Each number is 128 + 24 x the weight over its row's rms, rounded and kept within 0 to 255. Layers, rows and columns count from 0. The size above them is the row's rms in percent of the matrix's.

# layer 7 MLP up, 832x320, rms 0.0419, rows 118-152, columns 64-127
size [104  94 106  95  99 101 106 105  94 108 104 102 104  96  94 101 101 101  98  98  98 100 107  96 105  99 102 101  96 101 103 100  98 100  99]
[[133 151 175 109 119 127 131 107 143 167 123 156 144 125 110 136  82 167 117 155 118 102 121 108  95 101 112 125 146  87 127 129 140  76 137 109 111 142 120 128 104 140  88 106 138 122 128 128 177 109 169 142 126 189 106 128 139  91 128 123 132  99 121 149]
 [159 165  83 108 142 119 124 142 121 127 113 145 106 148 124 142 152 171 141 150 123 132 100 134 137 131  79 101 116 108 136 135 128 125 140 168 135 132 147 121  86 159 160 109 132 101 171 102 163 138 133 125 134 125 168 134 190 136  80 133 180 115 117 117]
 [124 153 129 144 123  95 128 103  99  95 140 106 129 110 173 156 117 147 130 111 118 129 117 122  92 132 119  88 108 134  76  69 117  89 116  88 134 151 154 155 151 140  85  87 133 116 172  97  98 140 104  87 128 126  84 121 145 133 125 100 113 128 133 143]
 [133 133 116 148 124 179 111 181 181 125 128 139  60 112 121  79  90 127 151 153 122 128 139 189 161 137 139  93 137 134 104 129 122  87 166 136 153 124 129 108 116 100 122 107 149 115 169  91 125 153 107 117 160 157 133 125 108 148 129 160 128 154 210 147]
 [161 121 113 135 134  87 150 134 112 137 158  77 112 159 152 113 124 135 134 125 137 157 129 129 153 127  96 105 154 105 134 191 113  81 100 117 112 171 161 117 126 144 114 108 155 131 118 148  99 144 157 200 136 121  96 136 120 171 135 135 149 124 115 154]
 [150 132 100  92 172 137 138 137 142 117 136  92 126 137  62 165 108 146 129 102 139  92 143  90 160 131 115  78  97 162 160  95 116 122 141  84 155 122 126 163 138  96 116  97 152 140 153 146 124 150 136 113 107 102 136 162  97 104 121 145 132 134 152 125]
 [ 74 138 174 145 153 125 127 125  93 130 129 137 137 141  99  94 127 110 129 124 144 145 166 110 124  85 158 113 123 132 134 123 151 113 113 170 133 182  94 150 163 127 128 146 124 147 138 103 101 143 126 137 139 127 183  65 154 195  78 105 147  93 131 153]
 [119 101 111 141 130 131 179 121 173 103 128 135 149 118 107 163 143 137  96 130 131  88  99  89 125 160 115 149 144 103  90 133 136  99 160 151  78 128  98 139 114 160 114 142 140  96 134  87 123 143 158 119  88 109 124  79 154 130 107 113 149  83 148 134]
 [129 143 138 183  98 155 108 137 115 144 144 143 135 167 145 129 134 136 128 129 120 106  96 161 131  87 127 129 135 117 132 109  92  95 144 132 176 163 105 130 153 121 118 147 140 113 120 128 126 156 152  95 141 122 166 122  81 145 136 133  76 106  92 106]
 [138  87 131 155 125 114 108 124 103 141 150 156 174 174 104 123 108 153 119 140 127 141 129 119 111  99  97  90 128 151 131 166 122 117 105 150 153 117 144 149 148  81 135 163 119 121 120 116 104 152 178 108 123 161 122  91 127 133  83 104 146 149 106 197]
 [125 133 149  97 163 128 143 112 123  77 148 132 135 147 146 114 160 117 152 114 132 153 169 118 142 183 150 136 140  76  86 110 150 170 127 157 192 105 137 120  96  88 115 103 119 178 171 136  94 149 114 130 155  93 148 128 106 103 105 161 119 166 145  90]
 [101 126 119  93 135 141 171 109 117  95 170 113  81 107 132 136 141 134 126 107 122 119 141 104 173 103 134 110 141 120  90 127 108 145 172 121 127 122 126 127 139 124 112 152 150  90  84 152 133 137 172  93 132 128 139  94 128 137 103 148  93 155  85 161]
 [174 131 139  87 141 136 124  95 105 123 122 143 109 131 101 133 126 154 112 168 133 117 139  98 123 165 133 121 169 134 146  96 124 106 126 115 113 145 177 128 156  66  87 125 142 136 147 153  93 161 130 157  94  92 114 109 105 110  90 159 144 140 159 121]
 [141 167 102 140 120 119 133 134 155 131 124 117 101 107 128 109 111 100 136 133 113 111 113 172 135  97 117 172 131 107 163 142 126 121 148 157 154 113 161  95 101 142 111 160 147  54 152 176 136 139  93 148 153 143 123 111 118 141 151 135 133  94 188 111]
 [112 145 115 105 174 138 213 154 135 150 131 116 139 144 137  86 169 121  97 193 169 102 101 134 111 120 137 156 156 122 131 108  95 113 108 118 124 117 115 152 165 146 143 101 125 135 126 141 119  94 136 116 175 101 124 124 121 106 151 135 106 128 133 140]
 [111 127 137 124 140 130 122 128  98 108 127 124  58 137 158 101 146 157 120 114 120 145 125 110 121 155 156 119 112 102 103 138 157 184 145 120 100 145 156 136 132 149 109 129 118 126 135 135 154 155 182 125 103 111 113 106 123 159  85 130 126 129 174 139]
 [ 91 159 155 104 122 118 140 131  95 103  97  96 106 168 151 123 162 163 111  85 130 164 141 157 151 121 184 116 103 134 140 145 125 108 141 100  99 158 111  68 135 137 160 127 111 127 143 106 150 133  98  98 113 112 109  86 122  94 104 144 142 170 118 154]
 [135 140 156 135 102 168 112 132 139 158 148 160 138 137 132 117 171 133 157 129 133 119 142 149 137  98 122 121 112 134 117 109 137 143 105 130 126 122 116 144 130  92 117 111 112 107  97  81 126  97 108 126 108 126 120 157 106 144 155 138 116 117 112 117]
 [117 114 159 159 138 144 109 136 111 119 166 124 110 124 124 141 127 101 159 121  94 148 118 156 139 139 127  99 114 176 155 126 160 144 131 111 126 150 164 139 120 158 158 135 118 178  69 145 141 137 152 102 140 117 146 105 110  74 121 144  82 140 145 130]
 [100 136  98 137 122  98 156 126  93 148 131 126  63 144 147 116 129 120  70 137 133 141 139 100 144 170 132 138 119 116 155 115 116 132 159 139 142 105 147 107 132 165 141 142 112 166  79  81 136 113 134 122 136 109  77 109  75 120 114 111  97 148 143  85]
 [122 153 121 172 145 102 209 103 134 186 115 177 134 133 150  95 132 174 153 129 128 102 161 119 113 167 125 141 117 123 105 124 121 118 100 118 149  88 109 115  94 152 104 106 163 122 137  92 148 119 134  94 149  98 157  95 121  94 119  71 132 115 128 122]
 [106 142 104 135 101 117 116 139 148  77 162 130 176 150 157 113 143 132  99 168 155  84 117 135  96 138 135 123 103 142 117 112 116 119 101  89 104 123 173 155 106  96 147 159 119 160 132 119 127 115 131 113 147 123 157 131  71 161 108 110 158 114 134 150]
 [159 135 127 150 128 125 180 112 116  75 110 119  78 155 170 110 125 142  96 142 149 154 130 127 158 170 104 146 151 127 109 137 132  78  90 166  85 145 161 158  83 159 163 107 100 143 127 116 119 140 135 180 109 121 163 131 117 136 122 125  80 178 129 113]
 [151 173 114 117 120 106 115 152 139 135 117 139 137 125 124 111 126 153 124 136  94 141 112 146 110 136 141 146 178 108 119 131 114  82 119  91 124 180 158 176 143 189 144 114 114 127 175 119 167 135 191 160 150 141 109 103 147 119 114 124  99  85  84 102]
 [116 144 129 114 149 172 126 181 146 149 160 116 154 109 159 111 146 130 141 146 127  77 102 115 130 118 118 148 120 158 156 130 122 120 108  93 149 176 148 154 144 151 112  99 118  75 129 168 119 139 108 138 143 111 113 107 143 130 152 164 140 102 132 166]
 [145 117 133 118 125  80 142 139 144  81 127 111 108 121 101 117 119 120 129  73 124 110 131 102 131 108 156 137  89 156 137 111 117  90 115 173  95 142 140  95 118 109 140 117 145 151 119 114 122 124 108 136 125 142 148  91 135  90 139 116 108 126  80 101]
 [120 129 130  97 112 141 125 107 160 133 133 130 138 110 125 164 109 115  95 111 136 116  77 105  95 122 131 155 122 143 143 116 125 129 165  79 119 156 139 102  92 101 139 117 110 136 115 137 102 129 113 136 120 126 156  90 152 107 123 133 164 123 165 178]
 [136 149 123 124 124 137 114 176 137  87 139 126 121 116 133 141 135 142 158 116  99 141 136 125 168 148 106 165 101  91 119 133 125 127 112  94 159 124 102 114 109 134 133 124 113 106 103 133 150 135 120 136 170  91  76  81 147  99 141 155 133 150 128 130]
 [139 127 119 120 141 115  87 171 124 101 146 112 136 105 163 101 130 139 123 119 124 119 142 104 129 126 146 109 157 106 147 113 119 126 145  92 107 138 129 146 149 145 101 143 148 140  66 160 117 193  95 101 116 159 125 103 104 159 109  93 142 133 142 109]
 [114 154 100  95 178 117  83 114 118 120 137 122 132 144 115 120 123 127 102 150 120  76 133 127 153 117 151 134 118 175 120 165 122 113 113 106 140 110 124 134 130 143 119 119 123 131 120 145 129 155 152 151 185 145 104 152 140 131 150 126 125  82 178 110]
 [116 116 117 104  88 137 103 148 146 151 170 134 145 100 133 124 136  60  74 144 131 147 126 114 134 117 145 135  99 165 116  79 123 146 126 133 127 177 109 147 109 149 147 118 144 161  95 119 126 110 130 106 154 114 135 153 118 129 107 145 114 112 135 108]
 [136 142 128 120 113 126 142  99 122 136 127 117 116 119 129 136  78 106 123 113 127 127 115 108 124 147  78  97 125 159 114 142 171 155 121 157 137 121  78  82 121 103 128 107 141 151 156 159  82 122  98 132 133 130 113 171 173 127  82 114 124 152 146 117]
 [126 145 112 152 145 108 157 141 133 108 119 152 158 170  87 117 110 151 171 125 142 135 121 115 120  99 148 122  69 121 140 128 119 102 113 135 157 118 133 153 112 109 154 149  93 127 147 159 136 144 111 111 141 133 107 167 103 161 111 108 116 123  97 126]
 [151 123 138 155 121 113 132  96 103 151 135 102 162 107 152 109 122 109  79 111 128 165 158 106 152  98 121 143 155 100 141  86 131 100 120 140 134 135 182 117 101 156 135  97 138 128 155 148 132 123 121 159 105 129 105 168 126 121 121 125 129 117  92  93]
 [147 117 167 123 165 143 150 175 119 137 137 116 118 154 102 120 128 162 121 101  89 128 158 122  87 140 142 153 102 109 118 146  88 123 126  95 149 197  66  77 128 130 164  85 142 153 105 123  87 103 102 125 103 142 122 136 107 106 139 135 153  98 101  85]]
# layer 7 MLP down (transposed), 832x320, rms 0.0413, rows 118-152, columns 64-127
size [106 100  89  81  97 101 109 101 101 104 102 105 102 102 100 104 102  96 104  94 106 102 102 102 104  98 101  88 101 104 106  97 104 100 100]
[[184 115 141 130  92 106 114 155 147 129 118 128 147 103 110 136 166 131 177 106 124 126 132 136  93 157 132 138 154 119 121 104 140 116 172 132 132 129  99 138 186  97  76 156  93 158 115 152 168  82 119 127 100 138 156 138 138 104 117 153 128 140  96 101]
 [173 111 128 130 122 142 133  98 122 125 145 138 171 129 133 162 124 158 143 137 117 149 112 173 106 112 171 157  99 172 145 119  98 125  95 106 121 125  98 118 135 128 160  95 150  81 173 105 128 124 125 147 120 118  75 149 101 153 140 115 169 131 123 118]
 [111 131 137 182 100 121 114 130 137 155  97 121 113 151 122 173 112 121 108 126 138 106 137 142  87 131 138 139 122 155 100 124 148 140 155 114 115  82 160 110 105 175 147 136 109 114 130 149 106  98  85 168 117 142 143 154  87 106 104 118 143 140 147 142]
 [130 135 161 110 123 119 147 187  98 138 164 145 122 120 145 139 113 104 119 132 116 170  94 123  84 127 110  99 140 163 123 101 140 134  97 132 126  90 137 166 174 127 157  99 149 160 130 144 121 116  99 124 133 132 114 111 129 137 171 186 141 112 117 114]
 [ 94 116  85 134 105 137 153 118 185  96 119 160 132 133 106 180 109 146 119 135 117 133 168 150 116 124 116 193 137 120 152 132 129 115 121 138 141 107 139 151 146 130 138 166 106  89 127 127 148 142 114 161 116 106 122 130 103 144 169 153 108 133 124 131]
 [133 117 129 121 119 144 117 137 144 144 132 115 139 131 124 150 115 125 152  86 143 111 109 139 169 154 153 100 120 122 129 152 112 136 166 125 114 133 170 148  91 138 149 108 124 155  92 167 154  85 121  87 176 117 100 153 126 163 110 152 125 103 134  97]
 [ 94 109 125 170 147 169  94 117 110  83 138 163 102 142  91 149 156 132 107 114 150 150 103 112 143 124 151 138 142 117  91 137 151  99 160 103 116 145 100 128 142 115 138 100 103 118 127  91  94  94 152  90 122 157  99  64 141 138 149  80 116  79 148  89]
 [135  88 138 138 149 115 143 124 129  92  88 130  96 118  77 144 123 155 118 213 155 138 132 119 105 116 144  87  69 136 136 141  86 112 133 157 130 130 106 180  92 132 116 101 104 145 123 143 112 156 143 141 191 107 102 138 146 137 142 132 137 116 128 147]
 [124 181 116 163 137 117  87 159 112 125 104 159 121 102 142 118 135 124 134  89 113 153 114 134 126 124 134 127 163  80 125 122  97 123 145 109 150 145 154 141 168 124 152 114 130 132 145 136 105  85 136 118 105  88 162  73 141 107 143 107 132  66 146 121]
 [109 149 115 131 104 142 136 131 132 111 154 120 129 107 127 137 123 174  94 144 119 199 143 123 115 116  87 148 134 112 141  94 112 110 113 119 129 163 124 127 176 136 159 157 146 113 135  77 179 151  80 122 122 166 137 144 143  95 155 154 118 147  85 116]
 [ 89 163  98 160 118  96 129 127 122 123 104 169 138  97 130 122 134 140 101 133 148 151 140 140 140 136 153 109 178 137 111 140 144 117  82 158 123 100 128 134 149 134 100 141 165  93 101 116 130 158 128 186 148 128 141 153 138 120 152 142 148 122 116 121]
 [132 130 162 125  79 166 108  96 134 123 147 116 157 156 145 120 124 138 109 108 140 142 112  91 135  95 118 151 165 101 128 112 133 103 118  94 148 106  86  94  88  94 131 132 110  77 126  90 118 168 107 176  92 126 181 124 128 150 171 135 108 117 164  92]
 [148 118 147 156 145  70  92 132 128 120  84 118 121 114 120 148  97 146 129 137  88 115 156 161 101 146  97 143 154  95 166 127  85  93 137 150 151 103 163 143 121 122 139 147 121 108 120 115 165 115 139 145 127 131 107  94  87 152 112 166 148 164 140 153]
 [ 69  89 123 116 163 139 134 100 166 110 117 148 156 121 156 115 137 152 153 124 102 133 151 134 159 149 113 117 109 108 133 133 134 119 111 123 154 128 142 161 134  91 111 117 152 128  82  66 162 152 167 107 107 126 118 115 118 199 112 104 105 129 150 122]
 [149 103 125 100 152 123 140  99 151 166 153 141 123 127 127 140  81 105 138 109 141 164 157 103 124 114  82 112 153 186 114 115 167 121 160 123 109 167  75 146 142 111 128 136 133 118 137 108 140 120 135 111 171  92 133 125 112 123 142 129 142 159 112 119]
 [120 123 120 145 132 116 112 140 140 167 149 107 126 139 126 172 160 149 133 109 118 111 139 126 126 148 106 101 111 138 140 138 124 103 171 119 140 136 114 137 123 145  75 129 137 102 128 151 110 100 125 160 141 194 170 125 105 144 141 106 108 153 178 129]
 [113  91 119 112 144 164  96  81  88 124 126 130 131 146  78 130 101 113 154 167 108 127 164 149 181 145 115 114 127 129 159 100 134 137 151 158 132 138 143 158 106 104 140 119 149 124 164  89 170  80 106 117 157 113 117 105 123 140  78 150 149 142 130 135]
 [110 117 131  86 120 124 160 157 132 188 128 143 130 121 103 152  95 177 109 105  83  96 159 128  81  92 125 158 135 120 134 162 166 163 134 184  65 122 105 161 113 144 148 131  87 121 107 141 159 144 110 114 144 139 137 126 133  86 184 164 141 129  96 129]
 [131 148 141  79 115 121 134 129 116 135 124 142 101 171  95 126  95 108 118 149  97 159 108 116  99 118 111 141 126 156 144 129 119 132 138 130 127 112 105 114 130 148 110 159 155 140 129 122 112  92 101 117 131 106 108  53 112 145 159  93 143 146 109 118]
 [143  95 138 114 110 139 106 109 113 121 118 133 129 116 148 126 142 134 113 115  97 113 158 139 100 134 108 119 148  93 123 129 129 124 117  91 174 146 106 137 147 108 140 118 162 148 136 129 104 133 115  76 149 112 125 103 126  93 154 134 113 133 138 150]
 [151 132 171 112  97 154 108 129 170 165 158 133 127 165 136 159 156 138 118 105 172 135 158 117 113 148 175 151 130 159  96 119 104 112 132 147  92  81  84 116 110 140 121 143 105 101 145 142 169 137 112 134 139 123 119 148 160 125 137 116  73 130 101 151]
 [119 139 149 133 122 113  80 115 121  40 137 173 117 142 101 128 153 111 140 170  89 150 191 122 132  64 129 128  78 141 122 156 120 106  95 120  93 118  89 135 107  86 137 114 150 143 110  98 166 128 133 135  93 108 127 151 126 125 132 155 143 110 152 130]
 [152 110  90 116 115 107 125 121 149 130 116 112  77 114 141 131 165 100 175 139 126 165 160 155 135 164 143 141 131  92 149 118 119 146  99 125 134 167 135 121  87 156 120 111 109 142 129  92 138 156 205 118 161 106 129 159 144 125 105 165 103 132 135  93]
 [160 113  93 108 126 127 158 113 127 132 133 160 142  88 100 110 101 114  45 185 151 155 123 154 180 111 117 158 107 101 123 155 122 131  67 137 153  97 138 135 181 116  97 135 123 114 135 104 141 104 159 137 114 127 132  98 136 174  53 160  97 100 149 131]
 [122 130 137  95 115 121 122 104 148 165 128 150 132 109 122 150  84 144 156 136 141 106 142 114 144 137  96 118 127  80 131 109 131  91 138  95 138 156  99 135 139 155 110 144 106  55 143 135 129 118 171  85 149 128 134 141 147 111 155  92 117 140 131 118]
 [131 158 199 124 152 152  95 116 106 140 130 134 143 136 119 179 150 124 144 120 142 139 133 134 126 135 111 111 126 119 128  94 109 107 156 156  79 122  99 119 112 119 121 133 110 111 133 176 123 117 121 101 111 117 100 127 111 157 196 105  95  96 111 123]
 [123 133 159 131 100 113 142 149 152 115 122 119 151  83 125 145 157 135  97 121 164 140 131  82 126 182 141  96 134 132 121 103 108 134 148 157 135 162 158 121  99 133 151 123  91  87 113  92 116 153 193 131 160  95 128  72 112 148  92 112 127 126 150 109]
 [110 118 113 163 138 105 124 137 127 131 136 124 111 107 102 143 110 107 173 118 133 101 106 121 104 126 133 139 150  99 138 124 161 156 117 158  88 138 142 111 103 113 146  86 105  76 150  99 135 114 157 102 113 148 155 150  83  83  75 134 143 108 139 121]
 [ 95 136 129 134 155 137  90 126 108 128 123 131 114 125 149 114 122 116 135 111 124 141 140 126  86 131 110 117 132 144 128 119 154 136 127 122 114 122 104 188 115 127 106 152 119 129 118 121 124 143 122 121  83 134 156 171 140 124 100 146 155 147 153 128]
 [126 117 134 155  73 127 162  89 118 114 121 159 145 125 111  84 123 123 133 129 115 102 131  94 137 175 154 102 128 163 184 121 138 124 114  95 147 110 114 174 132 115 112 111 154 120  98  94 141  91  82 141 170 116 141 139 132 128 104 163 136  67 112 157]
 [ 85 116 119  96  95 136  99 142 137 112 122 141 139 115 120 116 133 140 109 130 133 124 110 103 150 125 119 151 119 147 144 108 119 106 131 159 148 121 124  92 117 106 128 173 142 120 112 176 173 143 130 116 110 182 119 167  92 181 147 164 120 106 167  97]
 [ 81 142 102  76 144 180 130 125 115 141  84 151 101  95 104 156 102 145 133 149 118 130 137 119 142 106 156 148 130  91 123 130 103 107 126 155 133  81 113 138 122 128 121 128 128 100 105  94 117 112 122  98 140 133 118 108 119 113 170 112 110  92 149  95]
 [162 112 112 142 152 104 111 132 136 113 130 137 110 145 142 175 125  93 114 145 123 170 104 149 107 137 116 138 132 144  76 103 121 152 113 102 170 112 145  92  95 149 138 118 124 108 143 132 114 128  81 126 134 135 121 120 143 128 163 104  93 101 108 139]
 [159 160  76 119 123 137 143 145 143 165 180  99  92 112 130 141 100 150 145 105 108 139 108  96 131  96 139 175 150 165 128 124 132 146 116 118 198 140 119 129 142 138 117 153 140 112 127  96 137 105 133  68 167 157 139  98 153 138 140 135 147 141  77 152]
 [141 135 121 116  80 113 135 131 125 119 127 105 134 144 129 127 114 129 108 125 134 141 116 133 145  96 112 139 135 134  95 163 108 158 165  94 120 141  95 124 171 110 137  96 119 122 122 122 130 132 122 106 124 125 134 150 154 119 113 145 174 100 139 155]]
# layer 7 MLP gate, 832x320, rms 0.0405, rows 119-153, columns 64-127
size [102 104  98  97  98 104 106  99 103 102 104 108  97 101  99  97 102 103  99 100 101 106  96 104  98 105 104 106 101 106 100  99 104  96  96]
[[144 130 126 104  98 109 133 141 172 138  98 128 126  79 132 140 106 142 144 133  81 123 119 131  96 119 133 132 114 122 125 114 112 149  95 102 135 141 145 115 145 133 113 170 118 118  96  84 114  84 120 109 144 104 111 154 150 107 133 162 167 141  65 131]
 [ 86 114 109 103 149 157 179 165 173 101 156 141 125 112 112  79 135 115 105 155 173 139  95 153 122 140 115 155  56 142 132 128 128 166 129 136 101 114 100 129 104 116 138 179 166 127 105 144 111 112 151 180 143 142 137 115  99  96 148 123 149 112  85  97]
 [119 125 132 113 135  83 144 111 112 149 140 117 180 155 132 128 106 108 103 123 125 121 111  73 107 158 106 159 119 141 145 110 137 166  83 134 120  97 120 121 124 126 142 135 129 156 114 157 101 112 138 118 121 117 126  99 143 148 121 140 165 104 115 105]
 [125 137 106 130 153 127 103 110 115 148 117 162 101 140 120 126 156 130 163 125 112 171 135 132  95  99 146 102 148 144  73 105 137 146 117 117 107 134 127 121 133 178 140 132 146 125 119 121 129 156 156 124 123 136 137 150 179 159 143  79 131 164 125 142]
 [143  80 131  73  94 128 148 160 146 114 163 107 125 152 157 111 108  95 124 140 163 122 122  82 136 122 124 118 174 157  99 122 127 179 116 136 149 117 141 153 125 134 147  88 109 130 147 138 161 108 147 117 140 148  94 123 115 155 137 152 143 129 137 130]
 [102 126 158 128  96 144  88 127 148 144 171 155 120  95 139 143 143  93 140 161 148  86 133 144 107 144  91 126 116 127 146 118  97 167  85 142 109 127  91  89 138 138 123 155 122 121 115 122  90 142 124 128 118 145 154 115 124 127 114  78 138 130  90 152]
 [142 117 145 140  97 158 127 125 124 122 125 117 149 119 142  87 112  89 141  99 129 116 143 118 157 129 155 147 101 192 143 124 139 136 186  92 142 117 107  80 155 141 137 128 120 111 146 141 142 115 125 141 177 169 120 131 135 111 167 120 140 120 155 165]
 [128 122 115 119 128 116  88  68 147 141 146 121 143 114 134 116  98 150 139 196 154 133  86 135 164 110 160 159 157  85 173 125 147 148 118 115 115 151 149 139 169 126 152  94 152  98 116 128  99 129 152 127 127 153 120 130 156  95 121 157 105 150 117 139]
 [114 113 125  96 172 142 132 126 135  92 113  99 101 133 110 108 187 133 164 101 131  99 115  95 115 136 113 173 129 170 170  60 123 128 144 157 144 158 127 108 143 125 101 143 132 156  70 149 152 159 138 146 171 138 115 110 104 151 134 143 129 121 145  94]
 [ 89 111 165 144 155 141 108 148 187 136 150 134  93 171 168 133 109 135 155 109 100 159 119 125 135  97 163 117 144 173 134 103  87 125 113 165 146 118 132 132 111 143 115 136 143 122 153 181 155 133 109 137 130 182 166 115 141 141 143  83 137 181 159 126]
 [131 143 128  94 132 208 136 160 111 101 148 159  97 120 171 116  98 143 104 132 150 138 170 111 114 162 117 135 124 123 114 118  99 141 103 135 138 116 133 125 138 115 122 142 161 152 108  87 114 141 124 136 121 145 104 159 143 142 156 128 115 130 128 128]
 [128  94 156 157 109 188 172 155 144 144 162  99 135 165 131 110 147 142 145  94 120 152 106 134  97 127  99 114  84 104 108 143 111 106 106 131  82 137 128 130 131 124 146  88 124 121 104 108 127 159 161  87 127  98 147 150 127 114 151 173 140 140 159 131]
 [128 176 141 111 134  83 143 119 151 107  86 149 151 110 108 154 134 117 112 127 150 171 145 147 112 116 126 148 145 116 164 136 119 128 167 137 106 166 127 145 129 131 154 141 125 102 153 123 132 119 106 141 165 139 142 138 124 177 130 115 127 122 180 158]
 [111 188 131 120 108 133 134 178 113 103 101 149 116 123 160  91 112 162 119 110 135 101 133 150 146 129 121 115 103 111 116 148 143 141 124  90 180  81 118 123 110 107  89 119 145 138 155 108 126 157  99 143 125 131 145 132 166 167 168 141 137 102 133 140]
 [ 93 132 145 111 102 128 143 143 124 184 124 113 127 138 163 164 146  81 137 154 128  89 179 132  90  96 152 108  99 131 154 131 136 113 146  99 180 144 124 105 116 119 107 151 115 130 130 146 101 137 127 179 126 133 131 156  70 165 120 134 109 138 143 113]
 [143  96 145 155 150 129  94 123 133 139 161 165 173 129 139 126 111 121 127 136 117 101 135 166 126 129 138 108 104 124 108 121  89 149 124 125 160 127 120 126 145 148 143  89 153 142 124 133 103 129 131  84 141 220 114 115  91 162 159 102 156 120 162 132]
 [134 115 133 146 123 101 137 122 121 142 126 144 120 137 151 105  96 116 129 148 128 117  95 123 128 129 154 116 121 114 125 108 117  98 102 123  83  87 175 145 106 160 135 128 120 140 107 146 145 134 120 120 130 100 114 143 161 186 132 122 142 123 151 190]
 [112 124 114 109 148 107 146 137 165 104 147 149 161 118  82 121 112 132 103 127 158 104  96 105 119 122 145 114 110 107  99  91 121  98  91 172 115 146 128 113 103 172 125 144 146 119 124 114 146 114 126 113 159 120 102  92 152 128 138 159 155 148 118 130]
 [153  90  96 124 138 110 120 112 113 145  87 101 120 174 144 100 111 113 162 158 114 122 154 112 149 109 104 163 136 186 154 156 123  95 139 126 114 129 158 115 125 112 120 107 177  97 122 115 126 110 122 135 119 159  98 147 155 149 140 127 165 168  94 139]
 [125 149 127 132 142 132  95 108 146 137 170 134 124  78 126 111 123 126 131 110 130 119 172 169 150 129 136 151  94 130 152 133 137 134 160  94 177 125 113 124 146 125 119 131 151 144 118 128 140 140 135 156 135 144 123 105 138 125 142 145 148 141 151 136]
 [182 150  72 104 118 135 106 118 147 138 124  97 113 123 167  94 136 129 148 145 156 125 147 112 141  94 126 117 114 112  99 176 131 115 112 131 148 108 122 117 111 145 129 136 131 132 124 132 138 132 109 141  86 136 137 108 146  93 138 121 135 178 131 147]
 [173 144 102 148 154 131 115 133 138 153 121 140 173 140 119  99  98 191  77  96  85 156 119 106 169 168 171 117 134 128 103 107 105 147 159 122 164 130 109 138 140 142 131 138 126  96 127 149  96 134 106 161  98 147 114 105 170 157 111  90 140 108 171  99]
 [131  94 142 117 153 112  80 138  95 129 112 157 155 139 105 128 151 118 182 124  95 125 135 122 129 103  93  83 128 165  96 111 175 117 141 143 183 198 108 174 153 120 157 110 125 164 137 153 129 144 121 103 146 151  98 159 150 119 139 109 149 120 128 142]
 [ 84 129 166 110 106 141  96 102 144  83 129 124 131 115 187 137 114 134 110 142 133 159 109 133 114 117 106 138 109 156 137 145 147  96  96 151  98 140 125 165 131 102 127 150 129 113 150 129 175 150 112  95 110 132 172 138  85 134 135 115 151  90 133 131]
 [134 143 169 129 142 152 155 102 108 120  98 125 176 120 109 136 130  59 141 144  79 104 117  92 174 142 150 144 133 104 103  89 153 138  80 158  89 151 114 134 146 157 150 114 126 131 153 133 133 104  99  89 159 123 147 131 102  82 113 135 189 127 146 138]
 [ 95  84 135 108 110  88 111 146 134 103 107 141 130 150  92 152 101 159 113  68  99 121 100  92  84 184  98 152 119 108  76 117 133 109 121 115 141 113 125 102 141  94 122 135 113 118 148 136 138 125 117 130 143 113 140 116 104 158 120 179 145 144 111 113]
 [109 115 117 132 120 159 144 118 136 126  97  82 141 168 103 149 105  92 115  99 105 156 129 127 150 135 114 107 107 113  94 121 125 121 146 119 152 141 173 122 109 110 106 127  97 180  98 126 112 132 140 159 104  95 169 112 140 120 170 140 106 132 129 137]
 [172 159 163 124 109 151 115 156  90 125 121 141 115 110  65 113 130 142 135 127 110 122 130 136 104 153 188 107 107 109 125 125  86 102 108  77 132 112 136 137 135 142  84 167 168 132 132 102 131 130 146 147 138 148 161 119 112 133 106 136 152  97 131 152]
 [133 124 130 114 133 124  85 143 157 148 119 131 142  98 131  91 127 137 127 111 118 126 148 123 105 177  92 119 116 146 123 159 150  87 131  85 140 194 105  74  87 138 118 104 113 128 138  88 110 126 129 144 133 106 121 156 164 107 152 107 116 110  90 135]
 [110 134  81  63 159 166 154  75 118 128 123 132  86  95 122  95  99 159 164 149 146  77 107 130 135  91  84  82 115  81 147 125 110 114 124 133 135 145 119 119 150 128 123 129 109 156 136 114 123 110  91 153 152 140 145 141 152 134  99 138 138 146 122  77]
 [157 162  69 124 111  93 121 141 103 141  98 128 125 146 117 113 120 138 128 102 123 160  87 129 137 108 145 141 105 143 122 113 109 100 142 141 113 117 113 126 126 127 118 116 119 111 168 124 109  88 122 149 137 101 153 101 116 160 143 123 108 158  97  94]
 [143 138  99 144 164 117 109 117 120  77 147 184 122 166 119 109 112 113 121 116 133 155 104 131 135 120  96 151 112 134 103 133 107 108 114  72 133 117 158 103 102 132 140 105 107 138 133 132 127  72 120 107 137 101  96 143 137 110 149 148 159 150 108 111]
 [143 141 128 122  93 171  97 156 166 101 176  79 105 125 159  88 130 132 110 130 164 140 127  89 101 150 130 168  78  73 171 104 133 140 157 132 160 133 133  97 124 135 108 103 118  80 106 165 176 100  91 136 106 102 138  90 108 108 118 142 145 117 124 121]
 [168 105 120 150 152 136 147  93 165  89 124 104 159 116 164 136 133 115 136 111 108 130 148 110 149 166 165 104 144 163 178 142 128 110 120  90 128 108 148 107 117 106  89 139 122 131 142 151 121 126 139 134 133  89 128 126  91  73 155 129 134 127 135 137]
 [147 111 141 132 140 130 139 124  94 155 191  95 141  93 138 121  87  80 124 122  88 131 144 138  90 160 151 165 133 158  94 134 109 170 103 140 137 139 118 119 137 133 120 113 116 155 119 101 106 144 130 168 106 154 129 142  89  93 159 174 182  99 175 125]]